Each number is 128 + 24 x the weight over its row's rms, rounded and kept within 0 to 255. Layers, rows and columns count from 0. Numbers have three digits each. The size before them is the row's rms in percent of the matrix's.

# layer 4 MLP gate, 704x256, rms 0.0768, rows 530-666, columns 96-127
103:108157131131143085144107161097124122098054120123137149121114133134098140101131156114121145129111
096:169139123191105114144140148183149148106115140110076151129133107131155130104123136094122134141118
100:129154140130139138114147103113116112126133093114134125122137128127099098141117136129064142148124
076:163123116127136116155134087154096133141082108161122148121123120094112093081138086118124152144140
091:130101135142146146138139175140099112094107101145130145159109109141150130124135165128097121133131
098:134157104118140156091131119115123156116160112115126167192164172139125084136159082117112152170118
108:097146115100120124136102114103142125139126143118131114125140126117142129072098142109153137151096
108:134154132129127158135124131148132127149106139140116107150119118169116126140156143143105108170133
091:066155124174152111085112091167129106141107103132132126151153139106139139109180108098098092155098
105:123175131161109101137152111108148093152133130120175145135102159127087111135111106133094103060135
114:159107142130082117111201121128112153143098125112164135156125149125130101148113114159108104116136
092:106167127098134130155133081148125160126110078149125105080136130098130125169111106110127157090111
075:090118090128176136132153114168144109157119144136120141137145067130128146134124183073150152120142
084:126139155119140091158071153125108088143121153161121099095133154156130141148126134117160167114124
107:086115126133175095130137131123148112116136129124138090113147071132084131139133187125146091162134
110:090153084125126119139138113169168108133154164102140115113113161116133144115141112095156126105126
113:106121127139115155081136166089099097115097127072093099130113133098085148171132096108132127106150
063:102132100136123131149129137126141107100108119131170117138107141061128173148114120135116118122110
097:122133127117111152153168149093121135091160127122107142174136148122123137138189159116163154110167
111:083123132116133150146141140133141093144116130106140120089125155137127162117093105116140124121159
101:132123119159121151145153129156129170122106129148102157141129150124134125104171118126068128109110
102:109080121164177163086141120093114133113131112122126150093177191147107119135141047153130094106118
093:132134103139109135130124152159103122105139093093132136151115110145084155103151103138092147113115
093:140111105135121133155143120085161133114133124102141088082169177149113146115108142144118133116124
098:093104080167162137091108102132152174124136141114128094104149148182145126122113116142157128070108
091:110098123111095103162125148127101106103136119104114141103177151114146134143134087119126107093097
083:134142130117142122140124130123115123085080135138131096153134121103081131112165176134160153106144
106:137173143178120119059133139108149129141087126106147124109108165134121108125139135151070106151099
098:116096095154091117136127168122148125195117124149153141133129144093152121127138168124132131130157
071:151126138131111127118147133097171158124119083131120103104103100154147124122153137104105129153115
099:128116121139119131130162154143124117094109144122148158071136182156123156124116146151120115104163
091:137106123181122127101111122107147128116142145086131144114089117111117127184136126160143131105110
106:172147107129164141160159090084184136091101132116193147113092092142131147124117145100098108099118
106:159153093124102107116095120125110146081096114125169138128140167126133159147122158123115107157128
108:116141126095091098119154079096119143144081099116144108121107108139112142171154122139119146170101
103:138124137082090136129119128129099156128103093157073118158126112126100102142163173108125120135118
109:103118111114104138134120149120119115092135137114173121107125165136117159152098153106110098129110
087:133110120171148128105092093120087100112194164133131145134155150132120034111142134164092159139134
109:138119106111134137118151141121152126125117148149102148137136126106144077125147109108153158119148
107:145096155119103143119101119171131138144153091112139104095147134137163141111124114120148127157167
097:144148121139121128140145123103166129124103147122116112093114121140132111165145108088121117162138
093:113160127173097114116122084149158145088115111153131137135136133113138106140098149141152161170125
102:097176111104157142108140190110150119105148120097147104090125145135154128132094130128098154112086
109:094129094119167122089117101133145150124165099130135124118138129117131106142120136120157155138125
088:119144111162093173133165112133137129109146107136125065118154093126107120154168159105121173096098
104:100134127156159139089145117115130121130128144178110097117135149093092133101074146139123105125166
098:164137154088168127114135161117109150139162143091159138134133160138185156159123112145146154111119
102:085139106114112130097103124159105113122161114146179114137115086120135153135098107094163122138152
098:119137107109118150118102134116130141114114135117142124116131121146134160137167184128180128160122
100:116139123092119135135155141094127096116157107098144187150119154124117152115136150144137151125127
108:092112138077133088119127136116111121156105110144160091130119148098134123118129167118119134116186
110:127058160105134118131095117095124110142116156123139140147124133096140165156140157122069103139108
086:157127125125122132103133129088108145129130148113133120128147138127119107166125066163094105102082
088:186160124141125144131126100133126110133134141154111088119134112138121081130148140125154124116149
107:082103138134147066118127143133142111171178119136096120123101107149166110121136113162148128154107
096:089161139111106129160132133146106130159143108112115085138183108126115143143128115103136128119167
101:139115135174161151150150076079065148149110125160113087141127102119119092085136165094126154105094
110:130105148079123140121137150142134100190121118124176163091152156159143113167129149144133147136094
107:122154110093151204133138163125122142085122152128148182154112114155125134098151158129117150110100
100:119136099125159138186116103133129144104128118175144083111105104090117098144167159143093119100146
093:135119159128103120127136116168138110113107155100186166138096102135130157059113099114113130116129
107:070123108108149170120123143144115158076106157062112106140103154125129117109103111191190091182130
095:073098133101151102176144126108130115118140085145125149165119094119107117132082114117124174132119
113:162102105100099116121144144125146111122119155140151140167159105116143098107137131136101113105104
108:138160137092134113118148135157156137116162140124131121153135159080108097111145141117131115111123
107:146175139138092112101118150122139133116078109111151119140128117081121113122138125156163110143108
087:133083118155119101128133165102101145148135140151128089140129119129094148155085132149116079142110
111:126138121084132087145091108091167133143129144121125103124152160115125126117140183101131136144133
089:112153109080120132150143102111086124141148105111114154123121145132132154078157160136154128155169
097:151116162135164104109097130143165132111104122147156151156095125138157128084167114158146107157138
083:117124138163106106114137130122141128135104177147119121121107093134108148147086124130116119129165
109:124116107169101131104143163137151119122137138097132089118125151088128108113149149068107134127107
107:090125097120144109103110118096157111126122126088137069122129149152159163097127148113106146185111
107:117116140130089133144113157145116141119106092125116128077111125106114133126107112134142137172144
101:142106145119096121095159144114155141096105141087100076125124142098105134122119123142139150098085
108:144122129128085136179112147119150134105177152136108104106165132127124081158150140105100139141138
080:189186140146141152141096119163150154142103123119122148113128084108138152164125140119089080139125
099:131144158145102112077125114127146169153147137158139107132130117131121141158117114112146176155082
113:138089138136130090173130111124103107107137148085128110121133151100131165157102115132145147112123
098:130164151109142121100159103120123129118144106144115128160120163127103138084118123117147131133142
106:091101144129112131111137138154141153156139128131105135117129103147109117112082121147133158166153
104:103148140088150119124141143143106104127150133113121154154110132186130161153103087150137084147092
107:124156123126110118126117141090111117144129112142122091119166118167107138125115158087107157103130
047:141114109100123178133139133118152147125100147138122113123197128071094124155116152149128080127131
108:196104123127122104111130102102124134094145150126139139104115140132160136125145129156141140125089
101:104115151174117150139151114155133096153194128096078134138101106121090136115109122152090159119131
101:132171119129131080168157091117103128145086144126116129137118116134141100188118138148129143097068
107:129114147134126135124088119144151167143139109139182111145172135119114087123090135089131106104125
105:104139114094149108120131114112120107149149168095127113116100130134073153145131107146120108137171
081:128105136123129134135152160128129120138129124123135110173031159098121130080123143166125139184162
104:123106129115120130129108142179167123090118124103095131137144137110149143094153161128111170130078
099:125145067148135146083112113142139111097086114119149124121136136097148137117138149119092108107120
099:073126138123102081155155137129167146151113102113130128141165127154153131109098123122087088136111
116:137121121102113089092059135101111120114100102132110128132122159122134142116097102173172123146155
112:126144144118111176116108097111115147103153120156134152105150110074098074126143118107095132140115
092:126147186103139117103150115123173130143142089125122140142115114112123143153112158133147119144109
109:128099100130114092176153055135190137177132144153145132119130136113088126135111064123159135132137
109:111097179121159116125125157190149132115181119143137090101125156144115170155148128150148126149075
106:128152113175128128123116118110070127153145120159155121165119149142144136169061150111124134128169
108:127136155125162109148169158157155105102100172128114142111152167124147134091172114132094180134091
101:109117132101149138102124120135138143076148131143151116129159124169102110128119099159145091151150
096:101146109141088118130137147057130139104158150132111115105164138097116166150149114152122124132105
104:154123124133172173131099127092115132111134090128126144135188131139118133133097126122179134123112
094:101126171067133112121090091127162138075134110159120101116085111176149133085145115119122111109113
107:151148150131154096136101144145151128098117149120147134123117143144156162127106129112142119121132
112:156158125130087116104153145143131116120117115092075155132121135160083109129135181149116146138093
107:106142088140146109125150125118128114136119091107135186111132131112129092076121123113176158128130
086:094127085120142113135113153146157113124145123106109117120075088165126206142118129095112144126133
104:136164139103124103082148125132107142109154134133081087112084076141156144128161139117110125118135
110:153100103141052099081168090137114146121126073116116145139154148119137150131119125164121116132119
108:178133157160145150105136161127125112177115125113126142092152148154107098115131132124067092182137
100:109109112149141152131147167135103137125118128141152132167114120179140120160130144126111110145155
097:109091143116168101096115084120157123111112096119185123149134085131088131126148111102085149086105
105:131121119120101148103146113126109096151121155117109133149165114111131085150169133126118155122123
094:109114163111144147117162144141114096111156127131108133125134135133139104101100093129103170127139
078:100102158116117097089097134141101108131150135151138127132141171107124106150136096128129144133140
102:124129136150092124141122167122104166118111113087133136141083116137119133099090160154163118118158
105:157102131106118124167176079097154136101105108146089094072125129148108082128137193134110128165131
101:113135071121167150111130132137099178123173123101134095160107158170157141127114146098134161119117
101:153174099103183091102096112151131145104112113090108135126185139109082182146083122116093085099136
111:092143080135176153102154093147115126098153133141114136123135154152099136086169162122121135137112
096:131127112124134154156152119123123144114088117158109154095135142188147143160111100134110172124128
090:121112137098157134150121097158111186092100099163123103151122071126122099171123124162133092127169
103:164126107079091136129151085130128097116149113148173115111108151118106155096128142130105139148092
115:135117099140140144125173100099180111140119100106120111103119121145107135130115165108124171110096
091:080147110077112126146145125128148095104102114127124155170156106133121139162174105144111132110132
095:153074146108092151094104106144078140125127110115148137132128118123140136086148062139109180105139
111:179157101113116130148130141135113159170118089102118110078096145103136138146148130146115113099126
102:115145111115108131132141094155104176096098140100106118131114107160136148143124122115111136162112
098:073124091128088148099151153112117120166108163121098147125158104101092121106110131128143162109086
111:172128109158099133132152126141119158102110110144168108139081144125116129098161153085130118103082
115:172168110094108096179117109127154139112118118121098120107118096153174159109120125151101119150135
094:101107154128128114124149128123101144158150148134160103129196145121155138154133164138115149113086
092:115124106144128105111196122127130143116147128158133142085150136120125122156071183150112151134100
081:130124117105110100076153102077143132141112142141117140105148112085147080102119139123152154124101
107:163150123133084142101146119165110132114117179126113126103102101111139131120140123156139106132116
093:133137068134136181110134112096142103119071138138141114146167150080090155131134125096134086173076
# layer 4 MLP up, 704x256, rms 0.0789, rows 530-666, columns 96-127
104:114170100115161166103115159155157114128160135118153102170161121099116179138137134153144133149130
098:095126159097126136121118094110185113156139119103143134163094149129181110132155143153129116137137
098:089158133109183156112169091123126139152152142129131156109141147124152119093169107105141116130107
074:123109090153161150097131124174188131133156100155144134115105142142149086134098100107177129137135
093:124127156142128140140107145151118154140152080088101136116122156150078119135117150114096148108153
107:118134126139142123137133112142161126138106125101080138081140090142107125121140079141128170093103
105:161086157085148120086134142145139150117107119138118133124124126155139116154122124127113124153136
105:124077138149157146106114140107113112122108172138146105107120136145107113112129148112089119124157
098:118114139181151101124175143140117129100124120142116145143044133093137120148132089120173105134098
106:139174091137149115134140098145125099108112128139097128115122113093132137099154137142162124180102
114:124106165076135123148164120107141112113135126102073149123151137097099165101154106121094131093096
099:133131138105125112128097099123138093121131096131065100092130199134159079127111197146176108129191
083:104080152147139158160136110080137135093132132148142124099171136114153082146130119156123124114127
081:092174168124146116155109072152116146152144137121117119121171110210091117090144135120134130135163
104:146167114116144108153173129081088098138099129140139102178135122135153133148128117166169084090105
107:130092104118203150123100118116116115068147172141111139098132121120188089119145121107142139088126
113:120137126148173112104123128132093139137155130108128141101114123142150156140112102156117102141163
062:143159108087131103080100097154157152171126118120116157095125119102136100124143164120127136130152
097:110105109114123085125106141182141107110149104125109149157147127155113115132124170121125148152181
112:104121092154131107121102101129148164145086126165126133133140131109122136131090162138121146096121
101:125138126143145157109116137169143183113115138117126149116138127179123139075159093153090125105129
106:159117132097112143076126144143119163077126164133158136101115074152130122167137130153095093174150
091:151130063088133145133118149129144151133123115156148157161155091122139161133132131167112088153151
096:169091155102133117107151139161102125141081155120147152172161069156140113149154096125089145102080
099:077140131109079107140124133140138144083116141113131154120149121103128156121122125152127124150118
096:104133143125175104111134130144071090130165121157148165137101106146074148078144129125162135105150
086:133063084129144121135113093134130099114151150131131104144147154142124123139159113133181132147118
106:132145163130157114109128112117135124153126131120167133144160131114104109124122176152126124114145
097:120149108157166112133172205131155124104152139145085083151108135111166163119101150141090100142127
075:141158167131115119117141153141120099090120121152123136143123108146134138115132112115173168177099
102:148101146128134144135104167114063141171117134090130085066111109124141108140129137090163104111153
089:135136156122161121126096144192117130101096162121126157157101151098149117141130136161096095103073
107:130123143183119143100104140151103136146131076124102121112114114157105143149181163160143095134157
110:136120088134093143131147156093120085165155139107146134123093117177153113113164116121123137156124
106:194174123151142167121125116134117146120148133174126079113164095124130096102129154186146110128139
104:152129106166139114108111150161101135155100096158151111171127110198122083115130107129147117133118
104:124120084125160157122140158172090126189131157117091118146126091080122123119127117142133112124109
091:152105125144148137154093130112121135129121136131100109137095126070167084135122164102113139130073
106:132146127159140128097116149148127145153138105128152104149161104120093130121165126126134126085148
106:157146155143139139130107112128143132138114144103131099123110110105153099114130165132141123135136
101:139174158132125148105133136129109154139128180127126108078173119179141119140143121124091104104086
100:139136127153135141113101131079126132159173094152159162203141118125133127095131141140125138170117
100:107125094108116130124116120132120149133144129138135088150088099142179136149123135144167148150137
109:123143136051139097148114119154169125144158128153139122083124098112128151160164137140105117134112
090:136142176120160132119130165078122126109130117109132097131137137138142141117138105106144099167133
099:138126109102112102163122125161112122135121116160156090150137135145115144143122114135126124126144
099:126158107110132143119064166144160114139100137092137107133160133129112114131122108115158114122078
104:106114111109116151101120135142108121130149144132141126100130133111155144134104148115156081123081
102:151126130083177092137142149141135179124171128130194167145095123094107136168123107105120130144139
095:128100116143114129142144185138122167126158133170141121146119118190136118110188119150154139142130
104:085094133134138132146155132143126113125175168107132165110154136095105137155134142114149116137121
110:162134174125107108111113094120129132104100145122157130127137120114092072113130120123133156135091
087:139124125124090163116140142117158131135142110148126165124142150127166133164144181115129136075121
095:149137102079106142147109122175148156152113109162088123109130119120078134159119148100130122121140
107:131092129123150136134126120118142160076127099178150133130151092097123093127143150132136114133112
098:116155119108135145116129068099121078133136151152150119069145166147161149120154097166122160109145
103:153113094107080088126139103094101118071150118070108100118110119170127150146132126122117124127113
107:142120086164140134134100113094151163109084147160129166167113109111166111098150078133077124125157
107:106147120167115104117156160180101146169111160142123122138117128113144149116114124143114119147154
102:056076123174134120118157109086168131118125090163121122078141153090044104147118127143127114104131
096:167106160150118120120136147137089143108135132158100176131125159098106097138119100138090121158086
107:144168157105104168158137147133128143139122138108076163136137124158106145123168162099106095112168
097:126174112113138104160181159118128106133095125124130104096126118155145098148117093117125155139112
111:088111098154127107117079168122128106115126107122098130129109133122138127130163116099172134111098
111:132115179163112093098126146097093088131161108122094168140131157144144104103170154150101088113130
110:125145132119095139127106152148115135108104096143138110109107161157133113107116138194155126135111
097:162107108093139109165076121119177096145114133160171131121137111144114147107136103109141134107149
106:126110159123139130148146107123133097109142141139112161158124117111138129135098121164127154179131
096:167121155126145096121119129117142126102120091134141089104106090194150146125143125117154110122125
094:079127129096157127144096105149128115165127116130164113148165131141164138119142100135133124136156
080:140142140152120130121161081077123059104130132123144166108124147102145126105141132083065116133116
110:125150147077153140124127086146151158092094124141150131129136123086137159129104106102135104133110
112:109091198119074121153118104156177144134128105112116123143150090115135095118116131087136129139117
102:086124128149147119123126095104131108164173098114149112126140117157134129180105093113105127117175
099:122118144137116116134137145114117123099176153160138126102170122153095139134113131162130079097118
111:136110141101124119134107183147114155112091113116143114156126135145151155142126132205109132107097
077:121174091113115152151142140136113145117164160137169154148175132142145149109091134157116106117130
091:129091149164105149110191128130111133142135123157089086128115116150142112130130122140121149106138
106:140134096093160158123126130103091157137114127137159130139165151117102114128099129101120117112127
102:110108126150144135122109122134097137132115138168157107143140125127147166145119157114125084167133
098:133136148106117140131136136103129145162111175121148114124145145123099141156108116154098117119137
107:043112099157127133126134161119135104142103140120168135116150138126151137115103167133119116117088
105:093104089120103159140130123133195141133114133142117112147113180089094084104109151105178130121178
053:109136111135087099124102119098138092152111129150097127128116102126098075129102106126132132113129
111:128146122141112085100116158117067118116108137115095145128143110089141115125129154146119146109127
108:119127112114070142139112132097108125168084122119140148104076110149125095169141148139152137153166
100:165123148161137115159121153090154144148181178139139138126132134112134125146097103144180113138129
103:157179106111129141151119114126139141148153154122130133090164059129100122106126173176142150151145
101:141154127112111139134124122127127158141132088148089107130132123101129105140168146113135105083119
086:063178142107126135155140139078117132126108119169078115119162127155114137144108111198093089122121
099:073141122147181125127117085139152112154127115103149099130141123102144133122121117148136126126126
100:169098097088126097133121135110128106128173141123110101158165124128163182146166164107101093168107
105:114135177123163141158096071133155144111106105147143112139137134148135149129106117165136160108109
109:105131086136150109122100111105152094099128123098096092164147168175137143141134110167114145078112
111:148105099146144132129154119132167140111117045187123153107090114126144103134095128114131188148114
095:115137142152109130100157134085095126117175119102125139159128115151134140143153078138093131126132
109:118146143130113141165128126087115118170123143113135134134126100124110091074138105104086137089106
104:119113132111106093111118108129138140127139119130169078160127106112124072128137112124147165135098
105:156105150145143124155113087100166138109153125144143137153151087107174150113134119175128151126137
105:073128130129086100127108152133177098132149142124121125138101116107162161166143154129104100158143
105:097146121098086141151074129153131144148141115131138113188082124148147092156108108131114148135185
093:107151090138151137180113085147089123164132116116158133127135148154090137136119131143118061096109
105:104104117135124120098113112078096126076153129143156140152163105126103185140122141132095136171124
100:125077097130110115130118121136107152118183115140162153129111097130101086143136128127191132156128
103:157071113105133091147132154104136145094085140102125120145121108114093105123124114135149108111157
111:150119138139116115128125096095104109121113080137140100135126160162094116139142143154129156144168
102:130173113121133118107104085110133135088101083096144126110154144123105141091096119114152173153124
085:102127126106176141109131084145106139159157114133131133087120139120103114109141132082108128123150
107:100149114130148138111147122144148142144113129104108147158165120111106166155116145140165070112176
110:102109123130103145156126149111123124114157165144134140166130096144123118141129118150103144121112
108:133107106113133125140127081153124096153131106117087147138137093146124153140130112107095162155175
100:126099140126114162100128120103180139073109094161126201142139158140097155119117122137097181146135
100:190140118168146137092140151096099160151086124163129166140139109116092126158159109135127097091134
104:127120149139119173095114143070145159109107110113134089111111118141148102086147120124142080124131
090:107182140117132131109102120130124144153138120126093112153109104155142128145113119113139124111148
084:142143167134113125146118124122084111156108106106168123130112137128142178149152172122158169108133
108:135153143135147139142144133116152128155104138126156140104122121172131106148108120163140078091118
109:142122166129139181138137112120143117129112120113133114094110118107188138134119097130137087154097
098:173166097136138097115139115132118087166115122135120134137148157124143127131116136160141109107160
102:131104111145141153137140121185147128133107126129132102146096130116086105116077139184116117127136
107:136127096090135160093126135107136176115105127102118196154133132123117126136135161150105151196088
100:108117070120124138129124114167126145131105127160140108132124143126137132115085123124103144131111
091:149117160130111141116132143094152088160145115177164135140134148144130104105130092127186154078105
102:188092096152119196114151128120160164163128159139121116133102128087133096136155113136152120150168
103:155149116135098124113134149154115067117087094122115118134141116085152143152108089084149127147108
097:122116115138115105116106100148129131129122155073134145120123127138128136118142121107126092141129
093:169151135112119155127117135126117128129085123138132127109118133125175153107133102118078101086155
107:138147153108150121134096125147144147162157113134139135105101179164154155143129110137153112098146
097:125146122149092128084095165125148122165091103116112135098101161174163085102078127163143112148135
099:136126079114119109099154188136160149146140092158133132091124162145127129147164139091127116148188
113:115095139198138077149125158131083098148160112099082150116128152136156128128077151130169138151079
114:148110122143102152126130140100072135105106113109119162150142164117135091173107148162101113128176
093:106141092102123132138119137103112138098126164129093096138129148110101075125119178142061154143187
096:140154142123163150108121114121113138091074097083123134113129107141108126144134110137134133099157
084:142154105132123091145140129135073139117128155135126146155129102083109143159152136113149112164133
104:131087122109173100160136129116140101186119099105136080108148123135147126145094108110130168122133
102:137105096110118123105163095113133145104108168134068097083157157096140156149165185131141081146111
# layer 4 MLP down (transposed), 704x256, rms 0.0264, rows 530-666, columns 96-127
102:161151144134132109140111141124169159097116114110155144140099104099085137166136128179143121095144
097:113121116124130124150140161175122117116121156114070073167144108163098089181115122105158098110114
094:132146116144123119137141111122125112134085067143120130129133152094165133160139156129166119097124
076:144139149125100160135168115127131058141115126126154116119126139181114126136121127140173120124093
091:128093165103130148119175190077174161122136137099154106137132080107153146156145143105154116148120
105:171128113117114132145122140108073144121119135161166172131149138127147121111125134108114123172174
106:092120137101116133116170121120144129100116137116105131163145108135145134119129128102117168151184
099:118148125136122089094117141122131147141129123157117150130133158122159097098123113171158124134119
090:145051088110129120137096103064121176145143136113141104121169111122090120119069164208172157078146
097:125107110134162166144108092138090195134105106113129091119131128127131104148152124139121122162165
115:129137141135145140100162091121125142136113114101164125146127140139128129094144138125113117155153
092:146069110144120119147139145117141138095142152139133148098121078174083149149091112120103117139097
080:121165150128121093111086148125144134127152155145082136168090098114116130136117115096134139133157
085:151118193105094157129170108109142114096138120133093105146120126104128120114142128164140107103106
104:127131163095082115155124123129184144092132102118143166084108155093117159091105151160106135138081
108:091125104122130118143115105133147129160176124132130106159127137128073154133063146126121127129084
115:110114096101152172146130104131139165143135136128124145159134143140167138122132171134145145135108
061:166139163094119152097173061135134144085151139141122167113139102101086121120144121074133137126135
094:135132119138106137145133135117158141095086131111154118131114132125126122160114106099095118058091
108:095084159109117121145111150140125133080130151155115133107125111147146127089156115131122136108118
095:177106112170147119117117078104138090147118117095135119145094132116131139143108134111117114158142
105:115113127162139117167140141119135073109133092139157173103134102112144104098142156083109112109133
095:129132143112140089101145117159144132148150071130107148175086118121112134082150119140145160144164
098:133147118132170085118149095124109116140162114127123095145091140096143136127130141155119138105146
100:086085134141127142093113143139138124155106121122167113098078141162138140163095117144178111119147
092:125116121088122116125104133112108147166136149149135101119125139141099144171156122095139158126119
085:094142172188145133124152138092139121165115118132115146117149120137086154129140103167061149121093
109:114153156181090140093151133132127107114169078141131128113154119124132139130152132112135134105127
110:087147105184162132132152124113142100145146164076137121134140155118086177121146131117077118141145
075:118092113103157120128147143098105178132123132161112124081119105129118112149121117157087170131135
100:094108130128158122076131113144140129132122130124123119163123115151141117134165142144127141189134
090:156097130156056140140123090139152126167122095144122090137100164147120125078132140143153099156151
108:152126137079173112122115121136167119088094146108163103183159094118107130109112127082177120145172
107:140110108144141106143122118142140131055100102120141110137135122099092131177113149174161133133153
108:086134107117109152143128135102145128102151128118114119131142118155122126108172123086114109114121
100:151117137167116125116097124134152110074130147117117076137146156097129143135131111099152126086092
104:127129130161117118119174150150134127157145121127149101130172147153136148154144094123087108106153
083:115120120118128119152114149142146150141143102137144127154118123116137165088126162129137136175153
100:128129144139110136156136157150156122108096105120170128127107105118133112091113111125089140127105
107:077164125151155122120115118144135136133134106152145120151114163136066151098075128123120168147153
098:125109121123131124114140117081134124164123089156122142173097137056159108115155160128165159091149
093:156127110118097107135116111127112143161138124127137135137138179149139129150132125105139110135178
098:105177145114180101132127150126106147171142120155070129149124123084110121108105112127151115110121
114:134156106134085110090133108165126139136148082147124108110108155158097105093128153129139110110117
089:131122121144163153104133122121112120132135125133152099138141109087137105148139064170115140150123
104:144135119156133108157164160119149118138117120144161194144074132172153118121086147117115149113095
095:096142096113111127114137161099129160130101098142141155130137120140100122156141140114134109154117
105:092132108112091185162142147143114123101128113145161115138121144128113161081111122159133141094152
099:104155110121152112133121117120109080121099129096123141074168147130129140099133163146118142089128
100:169094106112122107130118100100146093120116130100094126133108136128166138102110146102133144172166
106:119130078108140086113122098134193177144159103124122153068132124138129124142077140139083111100123
105:081100139114128108090104115181114095091138117137087097152159150124138106134105167122107140117137
086:124122154153111114145154121123116162112104132145131124166109100119083121112128120153103102172137
092:111120150190125124104155111077165093093160097116126108147104166130131126106124081134122109157164
103:087143121140112099128125143177146126142053116162130136158076151162123101139180115110122122155136
095:141117103145138136151130095095123138122110130168134104126139133102128149156122091152138121127105
101:137147157177145141114132147167133087115137115140133168150102163097125147090084089185136152126142
106:116158160110156132071160165157152122143206119113099161095141150143120152185108149150146112131126
106:134124141145138137108119100158123135114160117155172131101138137115130123138106127092108142086121
098:150173101104140125194087123171134144138121141125143122197171148127136127112144099149132125098158
098:088147141108153204145147123159096133170100100124130089110153132121153146119155126100149123176106
101:167121134128113120148148110115135090124126157117172132129097145139108119154132143074117095090103
096:075101113129138160140140132122098148132130109117151160127149115083089129129122132126131159128142
109:141103120118133125119104196157130140111124104162153159132169080099138147157118124082147131175136
110:112135117100091161163122144137072170146131118170113144147127147113115113120154155109141162114143
115:182135131120165119113137102116175112121121107095137139154170155098117141105131100092109144118162
091:134146115141114143111171094125121161124159109143123159123101149106132104153103147135108122132153
115:149149141126093124115106153156160130114112157113141170133143146123148153145099098137110151126104
090:082145102134121128095106099096109140119117115104159147159124149101123114137091139168123153120149
099:114187173110101167153177126102109126147140146170135094145147119111132180119105158155134136111116
083:145112128133094064115146159105113160124127115102125143153110095155128136124088161097132129108137
109:165097131095090135101106183105120133174135150107172083141121142145156084124126141097136163102112
109:164139120175113153161143089107131101141127139105105133082160076085116156134145107148115105146171
107:109132143114144134140119132118163077108143126155139127113090128130081117117117167154131130120086
096:124174145148130113114072140119162043114135102117142126132097106110097112146123156129127130151115
104:123103074111118171131118130119139107153128132118158156111138075130121123107093166142151133171122
079:168148155128141119139113101121174148097065087139085150152118091116144117122133126115143129116120
103:135129135116106149128118146121132096140121125108135102176144113119112117134114131105115142134134
108:115146133127131140088080077136150101124105134192079149143159099150107131150130108115115141153136
100:104148109086085159156173135157100170145105121119090144078116140116116129098078137151119129102126
112:124134119128113113106124122144141164122147104151148162122105124137147106090099085145122126149140
110:148138139109167108120135126114140138133109112144147186147121089125113140125135129114123174155086
104:119113111125058107115120149120131130122112107126144149119119120143121141170104124129075141114171
047:116112118151133146155153146170151157136155160143161165096122169141134140137122106169097091171132
104:145151134152131118121137143136113147159150098135158130149112176138131137155118142183132105087073
102:169101143172133139149129111126135094118118143093129132135161164119120132122072114118116166097149
096:161093132092122170108100133123138120137128135157083097129146088159106153111137108150119100170121
102:126084176135138121116163127123126106120106120075125173132109093099144139111130085119147131170147
101:153153138148142108128119132097126091119146143120143089142151119144132114141119135122119167115127
080:147105133118115108179126153130057090178177168098142100150112083113140103121091132163088144109164
100:135191131125126099125123139123117116088105126120136127142133090101136098131135157108080155094127
102:122112137126153091115079136109150124159112068116133100113133141120099131156076126087138134119116
101:140056136101130114157135126157107127126129145139145157111102137120128158107107159127140142160132
106:143158146122099117120151121092098145140146104144145119098154131128154156122162119116121139119170
103:135122137088110125130148146170091121139160182075112134139150102145064133126102118104126139117126
095:133095120117144139116080146168125099091164119116173144134140136157128135142137154160125112117101
101:131102131156128165120111139075161130117130132184142114118129143139116117153169135094157095160117
104:123122145135131119120066136126168151104167130135102130075152111142120131102115089109122098151146
107:118153131109102088145119193117131134130130112139095114177091134154071146125152142098119149112134
109:136145113149145099148098111127140198137095146110113146146112147126120137109164127118139156108104
103:113109135127153121141113092098095066146115143144099112134155125124120098109166115136147119188141
093:076165136106160111137138115153108112072090115167109217131155177145111137144105111116152160129138
099:146140125142143143136164141156159083144094117161109127114141126125157098109121110111161112067106
096:139136093124124147127137119136097121173103159136122160101113149101140124137126090162089103122122
103:133093124103112140111109115138128111150174134129135127117129089150112109168148143128145118159118
109:116138173109103111117131146147119136114125121154165139126131120112159165111143086096168138165164
101:091136109110116099104144124102093125120152159109146148129163141133131162164173143130096138116101
084:149151127131092145137157112154113111140143093112152120120126160131111108129095117125075129109083
114:138100105186111116113127109097116098121136135150079143127137091132148114119129147139084142113138
110:136109123135117173100126133139135118144164113104125104094132102166115118191122100126155144101179
104:134142146135140106113138176129178144081132128123122103089118161124165146096121123167170107121111
108:121132104143141112138118152150136137105105125106176143123152120160133147156131156138150109130143
097:097093144140159163092137147127123073140160130140123118165130099160107136144101117129169141105138
108:168130133083127169111122091205089127084166118136150140164123130108123155142155139103107103146165
095:137143174145117126138155125119152168142119138143123131089111186085114101144108143164146128114137
083:108150107083148127170129148093149105157157149128120146134128123108109096146121125181091080139075
100:125088109174122129132090099124106138146153167099127092150138114083157108111134171104170164172172
111:124101146124134136156070128115131092171134124107113164160127148155112102157134140115106121093113
101:143112123115134168084152160155188131161144078120134118155154165121154128118160140127144116116085
099:105145153128158119115129158175105140144092108158153168111210133160124142122109106097125134138136
110:163089134116152110149137113115085122110158134097118135083115126137150075109113140123120130139143
105:122137132140144125194138142126135139156129089124074130114152115131089146139119149131094107151112
091:144116157106136087115121131120137134125118111131159159141136123125182129163059137125106124147117
099:149129156098099171130131103090154129093159135146139137132143148100163133125126120119129114136149
111:101119110148165106130175110069118123148152091075121139135088101122089126172107110130127133129108
093:140135134115137128104142099092118112127140138160105116090142143155144120135132157116083152097134
094:174090097144097146134141118132113092124112099103141163138144143110109086099085164117127130128144
108:171091099098137134117125131157077151135078154128161134146133134096157079132115187153150120121086
092:134143106119105123106146132118157106156109160075133101102127100123095128109150136103172136135150
097:122155135140123134166164115102105129131135149107110115141088100153120125080147148150157152123157
110:136141146080125134106122183150149157130126107115165121153101090125118125170113099142094120124134
113:143133129139129128169117134113134171134124109126137155150141128126136143097145124104150161134181
096:124134112174117134123127101171152107142149098115131114121133115178108167155087124115118117184093
094:115103132119151119110097143089161084164123119057119085141127111161123087148166158098147157121126
085:117117118133107137111126104131166106108135131184147140152102110109145094176080125174137152151133
103:125117119139086103105157119162110153125103188097119142119127123104126110145162135123102113128121
099:119133135162151083155078137082120114200126105158197119099108136177096093130111152112148113131098